{
  "n_layer": 11,
  "d_model": 64,
  "d_mlp": 256,
  "vocab_size": 8192,
  "activation": "tanh_gelu",
  "norm": "layernorm",
  "norm_eps": 1e-06,
  "attn_scale": 0.125,
  "bias": "all",
  "tie_embeddings": true,
  "init_std_qkv": 0.0625,
  "init_std_up": 0.0625,
  "init_out_by_depth": true,
  "grad_clip": 0.5,
  "dataset": "wikipedia_en"
}
Each number is 500 + 40 x the weight over its row's rms, rounded and kept within 0 to 999. Layers, rows and columns count from 0. Numbers have three digits each. The size before them is the row's rms in percent of the matrix's.

# q: layer 6 attention query, 64x64, rms 0.142, rows 0-63, columns 0-63
# k: layer 6 attention key, 64x64, rms 0.135, rows 0-63, columns 0-63
# v: layer 6 attention value, 64x64, rms 0.128, rows 0-35, columns 0-63
# o: layer 6 attention output (transposed), 64x64, rms 0.123, rows 0-35, columns 0-63
q0 108:472496570432526494525486400512482505547446451416491494510456485487482513500496530470498512485518491543495496519458558536578469467479529565421481405479536540513422475504511485494474500564431543
k0 097:525504538393495421473446457527496504514505416465508513516497497569485473471455527473535486513539493544536469561520615523537526471518466460494547503502494467542414566534528446461460493524513484
q1 107:508484464540447545517503534453516462497567531565433504484488550430479486523540460497445506496527495409448503486483443513429447587461454489520485519522471493547579492515522499524551452419532503
k1 105:493502480535491531531532550428513453518554518535461503410475482536518492528515466461534509456536500425492530464381430503547501511442548565488444490475537542490442442487557509561494505468494529
q2 097:474441563506537525563485448452491471533505491479459496473521525457527457458461559564513538524492511406506549489540512528545510447464496546425437510514506503556423417497552511545486442552494492
k2 096:464490506381476498480483490512503494545465416459470543468494458562489517483478518505499524431577490486522502563488618570537546496505472463533519511516507532533436516557579463524466476511509491
q3 093:511427485524524503478548513499473493569521540484499508503468488533518551540524423505497546499597431529543480517412536517549460470486498494475429555508503571485493500472502572514429573448462551
k3 092:516499508438476458474423527466495508527504448481487585490486484537498495520449461458487469461590572504527490544498636516558510514503434511519491510509502493538463588485556522501423505481531491
q4 099:483457591449478498555530456527514454493473441557424448514421481565439510501517577479542489538470485525547523465485487496546517484509515538496465424498478540502531508512444456522495493601492452
k4 099:495476556386487483520492501519495539522485418490533498480501550550505503483482509422486480449506462544539493527511654546557521518508517523485516495488566500480420540519480494503452449498500445
q5 109:511495526497463458513496425535487490509467505471509406576536456493472554486466530494548472497464523557541482447550529508529494478541488528516538467392496477536477447512464408472541498598522446
k5 111:526547535496533482529533457587476515482412505454548457488529488510542501512446540533493498497456435611472463515530548505542511519552570484491512455475488497488467490552494481443514480602523429
q6 088:540561465483464496437443502532420485509436509460551536434554473488461483472527506481447487471416493518483572535478457542445436500536508534451558498567545493522521534523536553466504520444501550
k6 088:513517466565565532423485489559543511466511512494549473584536517471468430450471488512520516537466507471480527506467368504456458453514462535561518498492444455467506468533490462554575483484502505
q7 097:474537516603503517526462542499519458523435593517493461541593440475585494497461502513533517504488486502517453504480466492534512415482489533500449525444469527512482404512492562522504491574507516
k7 100:482501459439469493478456516520440483535498421466491507466503493558484491493443487527452493440558484473493487535512665515552514501549460525543471490513507517560473518527617495525513499503527495
q8 103:464496475569440483536433532564481481484449449505493463572604492477525542505526586447462503456426465455473536502466532494519417465511456521550503513489495544501524482547573500533533497504477491
k8 097:500489457400485529407479531519473504598488403554551538467489469533480474479426463480491503436469466500497494564484572505508475523519504525532523475501478475514443532544563493516487566512556487
q9 120:511446504417546517496496571461530485551486471537532588440477487562549435492523503453479496435542480437525486520452550540542476512479506541481412517502552510476453474494561522532451462439495513
k9 100:530492471437448432473452560475491515533502390486524540448508478562465501492464530485486501466547536467553544531494611535500523511475442469494543514531521508516439582521573505502446519506467492
q10 089:507445520520426533541516497492567415517485513570451488501523443500477545519524562462546515483501443438509454436481456505515495448459495534504454499469445488472479471498536475559471445611556487
k10 099:508485492398478499527492540483488499553470405463478521475504511558493461488446478487485496440554481509533497527457638548565503539463497513521482457502535504531451526504609476495483524512490447
q11 089:506461551488485514502542527436533449438530489573417537463526535517511463470531500533517534511460528424515501534577447481454600496491524436553509536579475493505508548502455538511513425485524506
k11 090:447461503564522562561577466459526534508494568509480499502491515459504501492575519537466531526492487471509524456461381500474528504459504503472468517515513507444623490458422527552522470471505530
q12 091:460577502454504433535487512537527530512470429483457462535521508495509517453460406452504553473441479567509540563495534472497550493474526558424548493463505523534489559454439445480559521528467520
k12 099:511530497464510460444443455527519532464481453439561438540383529543474482520499532466534478550504496507521455569562575468560481464534537465479536483532521441477482533522429483526510560516492524
q13 091:562480559491481493456523400467473498418470464500436521446531480442504478476491504528604467493533485492431536533510475531560514506501438479541515473520528508488536504580525400529506492553487485
k13 093:522539550520491513505582398507485490514460534472491495492548528465541531466500462591499521544546486528491503490464352483526461522510478506428552506427500503495530486519412527503498460476511491
q14 107:457488510552482517562438482477523458589509506561403405504448490498563529516508481484534569534529491486483481498477502469553486488513507571478421496443485519551530458443523507542466452527537540
k14 103:494509506443496472514468533473474489536514411462486536468479496558512504505463479451492475454592496475496484546503676549573527507480489512503495499507503518528427492535582486515455523506504473
q15 079:462466528520574598502566473530502470537467561504526538521475519484463535513485435503464543511515469535492479454469471573558474467476461563473433520413560457503549464440525485527523470542456482
k15 092:514501532420462458461465526513492475503480426462494517471493508540471484487451538506488486473582495529525501504528663521539492509506511523511460513526513524549390521542594485527460524500508473
q16 086:506479425461451499453510539543514567527514495527593502492529483526479482492475550480427475476472519493507475414548495457433531580524538469528573529498488392467533486449546465491506461472523473
k16 094:522488497583529533533560532485497479439480563547521473527499513455468513486566539507516518514377505493462528446515363503428492510472551496500507469526501498479560431505474505454538514526492480
q17 109:472493555438500500447563473532468489483448547475598503544495508532437486514430505587479522466472522560475498458551490608474553480532502476430516568526516450495468476455511487504496508527492449
k17 111:486496535476552578475555466539519531422476565437487489514524517502471475426469549607477521510434526569521493456592459534456500469516513469539495511528528512482520427498448525484511464494536462
q18 088:530482534481469443482457510511517454495495493536477454521453474514547525530517549470571402502551440539472492473486524465501539471483436500526552393446513510533421493515465502508461511568517597
k18 091:509498449439522407504513505548454560497501460467515588556509501551534469537493464514541492494572488512564501533465614453535494523513479515445542490483491526475475522491480487425519548584504456
q19 099:507474517564591501509430541476576508505442502532543517521504488528502511447589591469429489522465508464514486462427478442449446485491552545503515468527414518490502478492462487465515481459479548
k19 102:509464429491495537544435571581473460495532496549537562567504493488457439481517527412509496525457440456520531551465527535443526492502530534526449469479520491550467556545579509528531489483495550
q20 090:496514478486499494485485502433517518491595474493492501459533573473533518565531403458469451470556500411464486559484546482521480573478491456536534470502517519526491545475529523453478548382501500
k20 099:521530459613531442501519511448510503516556549555475513492452459453506524531544478499567512557522534488476480453462357456481464486490497466484496537513482486484514549445422534477495526490477545
q21 121:474511511501417484511482473500476484560496499505431461535537495487573505554468415497485526444575477503517473487483593528563497495520395537549498522489493489531505450459572429543450487513521462
k21 104:522553488424459447461460513458478512522500429463526509427491441555525513478440464535531470463598510504480464549521599524555525516480492492491537500527537502534440511525557500474447544567521467
q22 086:476464562428583502522517427478527451520494508470478455478488487485526531485471563479543521490531493512497487495485557529568433434487436597450442471458471577511459424507490482550486512511521468
k22 101:503516511434477465468439507517467489548477424472529552495480472570527476475445490515474496453582493514535515558494652530552511504514483469512518501486535511522403560526547482483453478521500488
q23 099:519447523515513458523432419484531510471524419486516584449467482448569517445491510549500541499568524465476496514534477473518553485442508494542539510486503472515496519527597448480448470470490599
k23 095:503472475538511505550525408449487505516490574509448518539531496440555506459591508529570503579506489461486522528469385476448484545466500449443539524522463534520532465535465512492534461523515528
q24 098:522485547458535513447567510472495493416547575500533509500442510511490488511471438579523480497548511575517515528514443508494552506492491455434484566566519489462519527477398572517474568500511492
k24 099:477510532526502577508541447499497511417537616496466469539503526480530521538520513522457503540511550518498524450526457447484480464507442506509436511496553551479581473434406537514505455438484513
q25 102:456496501530511544576453512475527471547489446551466466486533547530532474484518574474448516524452444403471473543518535473459523462469481535547505422514410516555487440504555514545479460504459534
k25 105:472462481401469455485470551489485492565485385517510565508458486548463480427497468480518550448512492453530492557474610558547545494496530512484507510531494484495448520520579489501510506508527540
q26 085:472427459489580529500520476546529476512414540519529525532493452522511471502451491450489595482493492537555478485495546508521490422444550573490463509513527537534582457490512534491492488498443595
k26 096:519502525427452447463433563503451513505491423481503523491470513557485469486467524491475473487529489495516496584515647544534523499491464488489481491527469477546404525550580480541489473489515491
q27 101:509552471553487499480503510557475466524469544497496413568504452503535511537501484460534452484565471546535456492419485500526386481498475549489481471448511557534575452514436518509526581533510499
k27 093:520542505443471472450434552527454494499529447493528484467497493554519499540407467478490463455541490514471490533483647492575475493538459545509477488506487513542400532513573505493482500491503471
q28 084:457498465590506604528450522546506475542534553482538512556467510441526492542469499505484525501545489492491546479476501496513435455493473495438472529432566476516540448460557549506498536457457597
k28 087:478525469412485494441457539485461459547513428486482500525491500547521513512472486474507485482519519504528475545461645496508508515482467526523454506535468557566423463543610489547488536494539512
q29 087:458411518518451533540514519474554447553503476550503540523534486491499560524477457485458507508540440443480451509437529607496519533497456502524474500510507551540476521480617540507461551518438499
k29 092:509496480381504484486476532462496530568508430491473586420485489548472478468477483480534511473580534498519492478489587501530469502447503498506509518557490479512415610530554492490458503496518515
q30 094:518513489459490505548464523477558507487463435525460486501494495601488423435511569462460520516436512461486491519529575474487547462521513515561533425489393528514450536505470486509523465554437503
k30 097:458466493434517422532458521542477536511459458495562569501458522473444502453496496475485542495432450505553497530539494503456530498459543468426564523525501417433544529487483460481549496548491584
q31 108:493489497518485476532427454465521520551582446524434453516506542441591529541500409517509527451600502458474516533489560482552486529487463519482487527469484486520531459482563462506455505437505545
k31 109:514563474476462428496501497403477484544526443487477539464461418522566536514478467487588471512567523455474465562471573493560507500473491466455527481522520553546454525528532507484423532518510517
q32 109:491514511492542504509483508496531543484503454492445484486452563546471451513477461487484532577416519475467511565561504436470530522578481466508512420512458480486502564477397522496526467399478532
k32 100:465484511564523492529533467470518489470517563530520467504476537388485526540595470485481518537479483478547494479517387483451552443497541509489489520506485494466569470474377492509534504478496547
q33 090:476507480501448539564487506503538517531535428508513538449566449473453495455513538433452484486432494420483489462492479512489437571481515574518515444473522422499508472507582442476527429510528475
k33 099:571517469514469497495492558489533460535455428520519486463494544535447485440516547417550526500449464503479511472439498536506494512486588495500533465525480488549414494562579440504530519551432465
q34 107:486408490400485506475571546504574494493504459550517567449489511568478472497499503451451546443532496505567493462495526520493547533447514508542502534528530430444492480439517450504470466447511444
k34 096:575474505485456462505501580435514544469460454478528517470492506548429500472548550467503486467468540515542536472513472523444516542438512425414509516550582483507485553496514516469457533547445435
q35 092:529514459516458511519495487502479517552425485516561548475491531485495517537472431459556452540561441484473479454445512547561427556492531486554431430466566497521515497512596465506463466533466496
k35 100:546516490484435393500482542506499483529548397503455512394512485491510518518473496503535471461544521514510486488508551576544437552495517533495540514494456483504422539550555486469458520504458428
q36 094:502510482547531536534475559441570529480576535489570531491467555551442505552534490497497465565536548516538464461489507494482456512503507440544426531432484487454490572492445559447502476455541462
k36 097:488518474590504509575477545508505497514548565582479513490539490394535535552573514466465460539491510520504499400505428486423508522492550491524458483502496512503576480439480505495495503482448513
q37 117:466480566476508480532517424441518500483548497472412458499449577455490532550493432533566538528566504529516529577509516509575533490490535478433454537517546524495511510455422526490485530473470471
k37 113:439508569473511479516512430481531509534551500500470468498426504502556559531519473481508461549597545552498477499535551492556545472534461452488458499468532543506506570505401529510406475469504502
q38 122:501499564491491470492502492529482460545518490489491514551539480511521575568471420503496515427580447489516462532437567563558470489515409544492458531506550511500498441508576467525425516472510466
k38 106:539527456430447470427472501451498506518485430472521528448505461549535460478420481534523477477594515528513479512493622537536491502500452477505516510516506496541427582501540506469436524531517487
q39 105:567553510473433432441510508544489537495536443541585547467499524524454567535484460483482493474499510473467518481526469504417487604495456456533552511466521460465502555475513446443521481478519443
k39 102:541495473601538542526547486469528513436508582526487458521505487419495499504524512509522490532435511504503504402493355468476460518502558499489515506505499502449558478502411503472519509511496513
q40 100:477436453523477591510522565530477504488510500486557552513553542512477446499490518537374516486436520435464532501532482549455458504514459468487496560526483473490523518457575553539526492434459485
k40 109:472493486472539579431486523459513498529487545552510504484501480440411501428515498507459561445419522486512516480494403507410504503440547521544480537536484519492525435487538501571525500470525545
q41 086:475428542512554507518503406549528524543464467482500512514465525545466482526529558443451501537449529546592495456446534500505466456485478581416473413486489507483544470477436516482461522504505484
k41 094:524548538410463435492435558510512490518515420507538503552472511525458477494487547421482489450530461539501496543534626517518545466514492508525486494508527512528394532555535484479489466538505483
q42 108:556495475515506512448489584483492527425509485503491525438581499496578443475452438534579515516511491482442560566503483479544457528497483438552501523435493504463553570517487544519494520447516544
k42 107:496549478586482489477538449454455495500494581537510473487501514427508532554543419531449493505521522445512500468488375465456428511496475502491512521483473503470605481487460522550515513461464516
q43 111:468531449535480537549513495449491487556476557501500489490570538464539532501488457548413555445534514406431461481535494568490508496536497477508495556495461474543462488477605543543502467439478494
k43 121:452477475474521520488492509445508474562519472453458563397479431518484496454439480599543543506504522438506498516520503522524507507452521504554473526567465522542494479493624498514435516500544522
q44 118:574501502511482487420470543525471512470477479519588564473571450535524421511488542480506461474464504511482610472445470481519409509515510486550495505474559538440510578482502488497467501541506530
k44 105:573514444554501498490512516535481517446525566530552459544564513438472518474503482482457466486445490507527514479489407480433393551492435512549548509478488497445587522535478488526531523483487454
q45 107:536584515524504467472507417440477524464535540447432477447490528390505522497489431586509533522513539487466557546534462514533485551498574499457497506549511491480533507479417514472541496468502516
k45 098:492496546593540547547540419494520459459545583499492432515475518454558523533515490517538484572532505498457496490477376499538500455535486497516467511447476523521562479517433483537501451475493525
q46 102:472397468403516551508544480499520465546458519496493532458457464565515486511457484475490566463550498546555475460488553560548513444466511540477409548506521520481492476460536571542463516482492527
k46 102:504483534422461428472444538464471523540496416471504546465501512561503490493462511500475504460555530492526508555535633522531524518453454462512497512522528488536423548517581467489443497516490456
q47 115:526537560498562442449538396525492539503463521452496460568463469456527473523464444518540497515501503566469498532509522509572509477565487519409551439472510514511498487494413460484481541559477496
k47 125:512578556501520467498514417540468473431479554408524444551486538480497532497465501567518472564529487580498456537551528482531516437558476501523503507450485511512501521509389516449514493504528521
q48 092:507478484468517441454514530568477474514463497542535497578517482582521548482517616510491449505464491466572456401514492443457440475505481522493535443462476476524480445476476483493506498527581491
k48 090:512497476506487537511516558523476534437439525504548520528520429542482398507475531468483506407408438553530520538457570537464511516531541530537489502526485521464472471510559493440513531573486457
q49 096:498482585469556480494512471518533456467459537485480469551449484512516511519497513489562478488552470541521476486411513525601391461484487566445473447479529533512488435518415458518507487537517478
k49 098:531528508415445447470452502538452503508509444465521508475499496579518479519438495490469458490556482539537502552494652546548493484524479496496496501440528526546408549515531496485462516518494462
q50 116:523506523455468519464543514566514490497576501515635537489442505545365471524516528454496460499474486495491524458504425504420475533463528484522554491544542485501506521523474465464557512498500491
k50 105:513475478560555536500524519541543499428486582553491461537515562448487498494554535484496504531410506527520535416433390511455458522502537512489482480481519485465507460475416509479565485474495495
q51 096:481474526489534541483553491516501420466473578489433474571395519482438471545511483528533529556531458527539520549517492504505501460485460544434461494557522517518543442494410527521519537490462559
k51 091:471489535391474479463477518515486508473501436476502513487470519577527485538455489491490495466593511523534502540485650518563556462512462531500447493455523522505406500526525504547496480482509513
q52 101:513414560467554447436565439512463483549418482531521549468447437522549499480462545551532534543529505497555490444550497542498548491485529506478488475564546567527439466536486504478470483494513518
k52 106:510467521476486472553522461481499535435486551409446540495543515570483463489522543541449522440514502435518519529520482554524554481519420450521546540485468511488467550517453492451456403511546447
q53 096:544470505506501486477505533512526526400552509517513486501480490494493489502512557521518481562476566491504555452531452437466499492527462389483533472481529507439541586501404560488497544409527495
k53 096:475499511583540562528546480493499498488509598543499459549525523441504504532564490497474480517455486519512506462488361445430477504491504506505473521488485527457597459457415523500509467488484522
q54 108:505520570541471509543510464493562478448550486520438455477418597480418512556548506441501542520500451442423545475511453482507487536478513528536490439485527501486566492515477481509545452471465543
k54 100:492459516478527473490522519472500469517545424557467482485428601530480520512534468454561471543548461490554504472420534539541510506515550554456436489424552512520425456548461489532454501468498489
q55 091:499526472516545445490495468529546527505495533509516488544455486461547582474500399527519535493572487560464520449480465476540513495551479467390489547470490500476545570435443479496467545483508576
k55 099:480525538554499534508488431448475459463538585429462477541486505461570489579523504517510416586532526498524481526546541443504457504460510536542471488491520573524563501519447556490459529466503483
q56 097:554507560440500480435520455470499504449536476487511537434453525470532504469447492561546482543545524535458559491521481514558481559430562460509471506444621471506461548538471442492515500501484487
k56 099:521504505585475527545548400529479502460511562492475433518507526478526544525550516518516489534517510531504516432482370511475460530492494445451535521466469510481545496478386479501457466497493456
q57 092:501474415505495541514462547477508486524515565514469462472493501513573435510510482518488449550547522558564447501463508464582467516501570499505410512456429501524569473498478562532430543470512474
k57 099:494522523490450436537456565489458488554539452506527474443499477530520522548474472456500508426560513488470499546533627539514495516495445517493491481505524539519467541478632505522463465464468460
q58 097:455526484498523529595521444465517568528588507464464432492494540453445538493547495487535538504454514500436485536554444471544574486547549471484540514458497425445502515455444462515519458498491497
k58 092:456471556571550528519548427498541440514468548523484476542464552442514572484542528504514515590458492508501511460506433452477549494517576502497455493487491510505603454497423528489531503468491482
q59 112:464448491437521473545521554493537510526545485531548468495464511597449527539511537393532460496501525541574483467458543501510515498522573492465454493445517542470468521439469574501493539518500422
k59 106:513513524472539458498460590526511549541537434514509518510471499531467530538509539384452475457461529547543519458568610501505471513499508459533500488558512477487483575460490507450444525472454466
q60 107:493393466509456534509498516518540466558491490587525489528550497534441529533504516422523496499482452480562480410458535484513462490460555526492482468423518533549511448465579464476470501547522457
k60 105:541518494450496437504501579509486517535476405455490521481480496560480482513485514438507478423500491538506471507464620558518492553497515501515488492530519476490412577532612487482483522506489457
q61 090:542530445529416477466479483473505536465576516517509438494523518466586542510508447544498491489589513484437520489524501467522437551521491415539569516429526456502499508471452413510478522468493489
k61 097:492547510588523516535559450500474476462512614517510450512508462451526536516522450513542477556468515496496491461483357479483465547496524502489497494494482542503600465464430525469491522517511499
q62 092:519482548527444502430499445511559480419487507502533448541487545475443470592446519543536497503563538554508554438514516490553485481492483437536524524491577487525539500448467485473496592473486532
k62 097:484518509547544527506558494512455518471544582483507452542513530463559544509541457534508478530468507598484472461486381467436467534524470484463454504483503547473534466522387533479490468492530483
q63 092:522533475465488465451493517536509431563516515506496537472429463522573529502469415493503469510600475519494435512405564513524458479492436540496439517484475536594479509505513456551463506509522506
k63 094:501525486453446448488430524472476517511510443461513520462513460577536472508442481518500474456604526482526494535499638557555480523441471499493537502505518517516424556493564474474470527501511489
v0 085:500454473496547484494498478522461454585496531501498455521556480576545488451538535517545457468442503580554565471439539426532467476493543461497507477471528558520501448487441431499432516459487460
o0 084:461534508541455553544535484450549533542475450537421525457468494494394565538504533572467516526528542508502501478556445507459525486451488448442496542540541458532527516461544466551479471437470496
v1 115:472574501510472531523382461453510523486458482528436437485496428466578581510483592522597550522469516507476476514554498533457521502504496493535483459536505500435476487485520481510513499496549466
o1 104:501464575465498492481524587492444474459532525515521486501437546561436470476473530483523507539516552454451552483448479552546503462495538568550505475424568524486468470568439522455493527446482468
v2 097:558547514510550431450526461449453510495538502499438473532437478427535506456515464549457562453534520453509472517563459582515559491485529533505479495515507422517435464560527472498519482508505578
o2 099:501446475455490467449527596499547447505529509508500476512534495540486485481514516390485473538502482480502496386431511532451459486484492473607498465536498507467527544485509567545512505568542545
v3 113:508497484461559450457554467498464479570507503565511484496597458540520482467507499428468514521518501470463533442555482497514592532548496502418504479497472440582454490459502465493565446518460530
o3 111:470592430508455510485547596450539460553515488488525522512502531453566527562475455468478487505524473502433471412476503499480432525496471522464497551478532480505556518451586535469535538488464501
v4 115:502520528543467546493442566444574539454457487500502531453537561472535637475438459524502533485530455445464567469547496454500456479502450470484479463445540476497498506508522518499480521545552519
o4 120:491564560446531487484505519523516544480550478516548504542482582529443411448498477486559505477444473510537523515505491520531482427566617561440475440501493497450471487475464477467476519519480537
v5 098:504472532492446499490558463501503489552540488503442502452438460528477448531561532477531453487433491487475481516561475551467512526491491519449548471505446388550462494558535500532517451615524525
o5 101:489553434553514521394480535520472423498606552469518520507517470483514503526525450476513451509525489479527463530393507483503435528474449490499493469516472537526517519468495511552559574434507533
v6 093:408475529521447543530457507491451525497474529514571509488595396457489510552484476466508551522449481489482511477517537573462444500532583505472505517471436470465484549494534543477498490582496487
o6 093:542539562503528488522520492491477494457573489484497485551464593520552460522495453490456566475522510467487428549489481507567537482457458495437503515443511588481486464498419571408523511487493506
v7 086:532489561495505488445451449506586472503557447487410457447511523505506558469498481467525474511568489527506554516498471470512450571506524493485512466416555462448468498409525524503534530563449527
o7 086:482565478494507525428514576497474500537470536527574509477563477521488406476493541591483465419432418445510541485487475538459467477519529510462526534529484524482526472500556518552476532441489480
v8 095:542512434459477522476517424545555428530540476485425470538427406471529555498552549498528461473488527537554422468545482528484501500536548519485516491489466522472459525489479522498507568553477565
o8 095:467470484500514557415556480457480476522450550434483512446551482477532476461441508558465476491576517459480516499508486595518432486563475454604524509505500488524500508514498532544495516440575493
v9 114:502437564521490492488508586483498481463517524471488504431470556525462419525483447516416419513499482494492484507496516532492520491514491468438486522525491555418549579582473502509552587467516486
o9 113:518477511525512531581457455532481523493521449503417474495542504499496473467513488437522524485465477469524497625477497429519513523524531465544517484414419513479520485535592437497544488557501551
v10 083:521432502528495479499432519460440499451448507427474476483566553487518432586515514533519457476464495502615500571567513496495529505439519508541493579484496501466486483540498510496476424479547499
o10 077:574469555476525515549521441523526499433542433563504478498525446557455506513545532437478517557455479496529464461407445530521461526397499515490467530485522545526519566525496431475493508516486490
v11 098:462416496443547516474495486561607496525488443473521503416503543543534518510514534464459410525496477484449437449500470459470482520517548500499517485510475572514554551538485525502537585540488487
o11 095:465537494480549555443529484475464490483468554457476429482525465434561449507449486548551536476538467566537515605538529483507508523546563462490529521454484449532458457470566457470499544453509489
v12 090:460426495502492488540566540525450552471545443413538484483509508464491578497525468428496527504544479479448556515519497586561490530460449546560532565512458476496529511473536482479493505469417501
o12 097:503492445501493464516503553517532487496449459477585498549476474499559505495560472432531566457419466498533455538484462497464547544512445540484524559603477528506508423468425499527539536496475478
v13 102:487471440535515493534499481529535546467479451473453476466507553432545585511505505496499535436547469454466474450530531507478448501547456517594510519512490457510564486483584485486493606450456541
o13 110:478431525463527497456556553567519490486417510407579510540493500559511471505470541457530542497478481592564504539493488535448499489582538475474523486521496482523476426462436465469509526485482475
v14 080:475467565490523511481413468530517504472498518485398463416547494485504458471505429489520495490505570561535545563560531514470466509528471493424466518506459475465531508533493384541514537494515508
o14 084:571489536496472527533512605533515577475476499502511499504556492531368447547533480456462477515508529433504513523445448464481529495485508482538457528417482520480560515530547475479493469440472532
v15 103:566497502483523533463469491476525453485425529518440528518488531534529447543516532555579487543455514492550426511494510484458471519562559490478487422534471500525442486524464568495519423484601523
o15 106:573504552530494478458537432503459476498560498508452500490523530491473501481492514552506456533536568530469550442478527504535392509457517437510487462407505515509481566540543491442422532505553454
v16 118:471453454485473514491500499535469524543473504468494512543539459450521570484559483516496556421474459452521485411433521494511431450550501503573524593530469439557547469525538498488429504511518516
o16 119:501456504462538533462495465517544501487517489394468511567447518503499505536509498492512545537543510615549494507556492545437509455521435432443490521579523498536499490435407504481492491482490544
v17 101:516468559471536553453430464468628532511476498491529531488486485489602543467475528514509503455524510465467447527507505422443448487468525519503485434450512494479514504553460540495479516554577534
o17 097:540546572468565527386533459501476504457527585507471427474509539486417429469495494531505515492545479549491520509516507504503512456526591523535478480459497426481444524511521523469475518525563488
v18 099:441464484510529495549429436536526544536469490540536475516529441473490511435476518468532577518452535499499602445514518477491462490545591520500469500490466489562477469458525462503462474592517440
o18 104:495548511482509459499538614501537520446516537522505496515479560519486454575470486563488559504575572466506490467514471512482547462428508482439426506484550520508449506451463539451509462426464488
v19 102:546453483516528504434517568498468533447468534512530522425541507526581508546476485504468473472526433459414533425490516484505529475511519479448496482483558541519503502537419537486515534483606561
o19 109:495558543470515494523523445522524516544538451485430466482455558499428513482489440465579520514484460562482464500525504521541439497539609443464512519518472449473473460498551484500498536604480469
v20 103:424455504520496495596457489532473545510504517463467469495541558500524420509488535516441528476515505573493534484447534437531461507494530489584493536511532451483570505551547415498468482442435484
o20 101:492475518483504520534533534523504523476449478532461507533493452582433501567509580484480556503478495544578484528506496381443569507453453484447481536504563529510526487489446438467549489469455516
v21 111:540473515470569485450475468452511542523536487467500433455500571464587442398505518488523522521527495527451514501481487485500511508467565529506469415544612562514514480533471497476496564513527521
o21 109:489511482430491496475557597483513494512475544559483418471507477487416472495480516563560550518489474567533504497524481504457528543449535446553505485521509452460484517478580522513473501561470400
v22 087:505517533534451496463506586424450532465471503469541554558550454485507547587472467522492522473478422466476516515547460529505515524440474497537492551422495451537451461522481516474446454534535566
o22 092:532522538463535468476487435494544473484606434501536482503469537528496508472533479420492509500462437490504458462456545559569470519473515552459487496611509514464502499490428502487502562563490559
v23 107:436570420498477487563481493532456502481464498518508487447510545454510502519512575466551506518444511521506425492520534513492551465483487498508510533609413574497556537540518430488510529434476509
o23 105:498397558482470528565534524476486490466450488469512500510447469471544548531443472447547509548554552546528471583491477493539518512545448541550502483397546524530464462510464453462527508484467466
v24 102:483461445493545476491485450540536517551450520537530465430482492551528459455490547470420513488535521482435486477432484522552534438518548489476504466589527570483553556544509444488550554451508483
o24 102:458480483501475531493546570509493478480455498496385463484462494462530542582472508511577538497525512564511490515553472442479547453528534486563536494407509453504494438487572528502550446509507457
v25 101:477485496534502507531447423474421513469475525511534503569521433500523485526504558530512591445500505519541506523489491507478451501532646536497518516492478486486421476518513536473464432582505493
o25 099:529502568471533468467544497498473425452535536554444501526463534556516509532505543551448520473571474497481428408504497521545495461399455478481466529515519556486465512487437556508469515530564487
v26 084:500532497505462493475546496428494513487546507475541543483511503491478484458542425428505556522527517514416562532421485517589486557511423518481472500538564503516536482513520464473561471515392478
o26 084:507521405518432480472428623492502541521449458526528536552517474459514531482541487525517469423431494532486479508559544456533585534493439487501508512542462510456531498491505563507490481518460474
v27 089:508573462521430505530499565455495549491524535514456520494546561482550499513449528489471485438481453498519508485524520429503603478447407477549501497465453513479448494527528467523556489445572553
o27 089:488546541513473501524472445490554516491529481507533530508465505536450544494455531421551467572452473521560502453447427503511430487541530534483506478469518511496498535538412424472585515558454554
v28 097:530413421490560470494517485546470514497470510461477468441493567509469556430483471424491531555550545485452555487537520533565511511539467522445498463576536468542535526465482425506535509466496522
o28 092:516545417492436491561553655533543537511414453454495494512485499484500474537528444494549505477446546516482507503505469469447484518541509511530468506473490496481534470470555504542487492485495410
v29 095:518523497490507494503508484471525480549452532500407506531487538492546473564564496594475480391472501484535459515519508458485475529509463491577512490503496416574511446582522450512452454460505546
o29 092:510454521509517548399536476533540478482517507466474534511509448538416538506520566416456456569508506567553528451451539477452452506485476452465476472529515472540545569483501462460482515478533560
v30 104:463490437520454521488526546489384516483499521511551529443506416508489554523528454492533503514427458523451602469498534630527477516528488460487482503515504509557527486513477509484472491560529504
o30 105:476505501533466496564510552485527543498571420477465511549458593474491546494550428455550503515471555466475437544519490532564521530477503452440486496570487540468518441488441557508499511484435487
v31 092:565459477492538474457554531444505493457501500506463529548552552504497569466474454494449497470562480455483558465515499490546501573560410482507488535510557435563467479483481555525550423460483527
o31 088:508560421502470466491478540501549527550482438481520569580521541500503492452535529469486486516391463525452545397519520502470442515528527491439469531560470491502550550495543471507475555525511518
v32 087:529458527493496501472474519454509570586515544487479486515589468504494421527505504516547530485429495461465548505484496427519521512537523536487479491474583467546455427554523462504471398533549460
o32 089:539584470521499489460430526532558501471569493549468476499477481521416505556504522524498539533507517568522507431445484480515475496397490450432462506548527496502538582489485530421505502502448479
v33 108:473567567511493529569496535480408522487575527516483494477476521468469469543439413534435545548513514507524526561475487512476448489477523485614480531463496476477500498537548502513521456538438451
o33 107:513485567488513447563441522491483520495527521563523475536533481578536457480507556414488456466459514448508518522495557413471574514454462463474489508508493550454534558526409542483520490519481554
v34 105:499509532524501526531452439513592519511495481502497503408437618548455494566502470525479450516502527528493515536547495464445467522523534517458480470429476493493491537432548543492482499599467521
o34 103:471552559531527539446570505552472546444500575538553473481581444536554407492490488558517449435515496449543505545464525471529472500484533516438457456463475506470497481494526506464460463481529466
v35 114:541477547532577469442462489520550468538480503532495482554565510470556448512504451584444518382537519526508533510490499463489563462506530490490472514483483556489511439520509439492417569515495526
o35 113:523444539468529546482532500491575514500500506535485508442529482517424521539498580464449532501567477498528491429503465536464492447471558431528502474525478428486522521479601493460467425515509578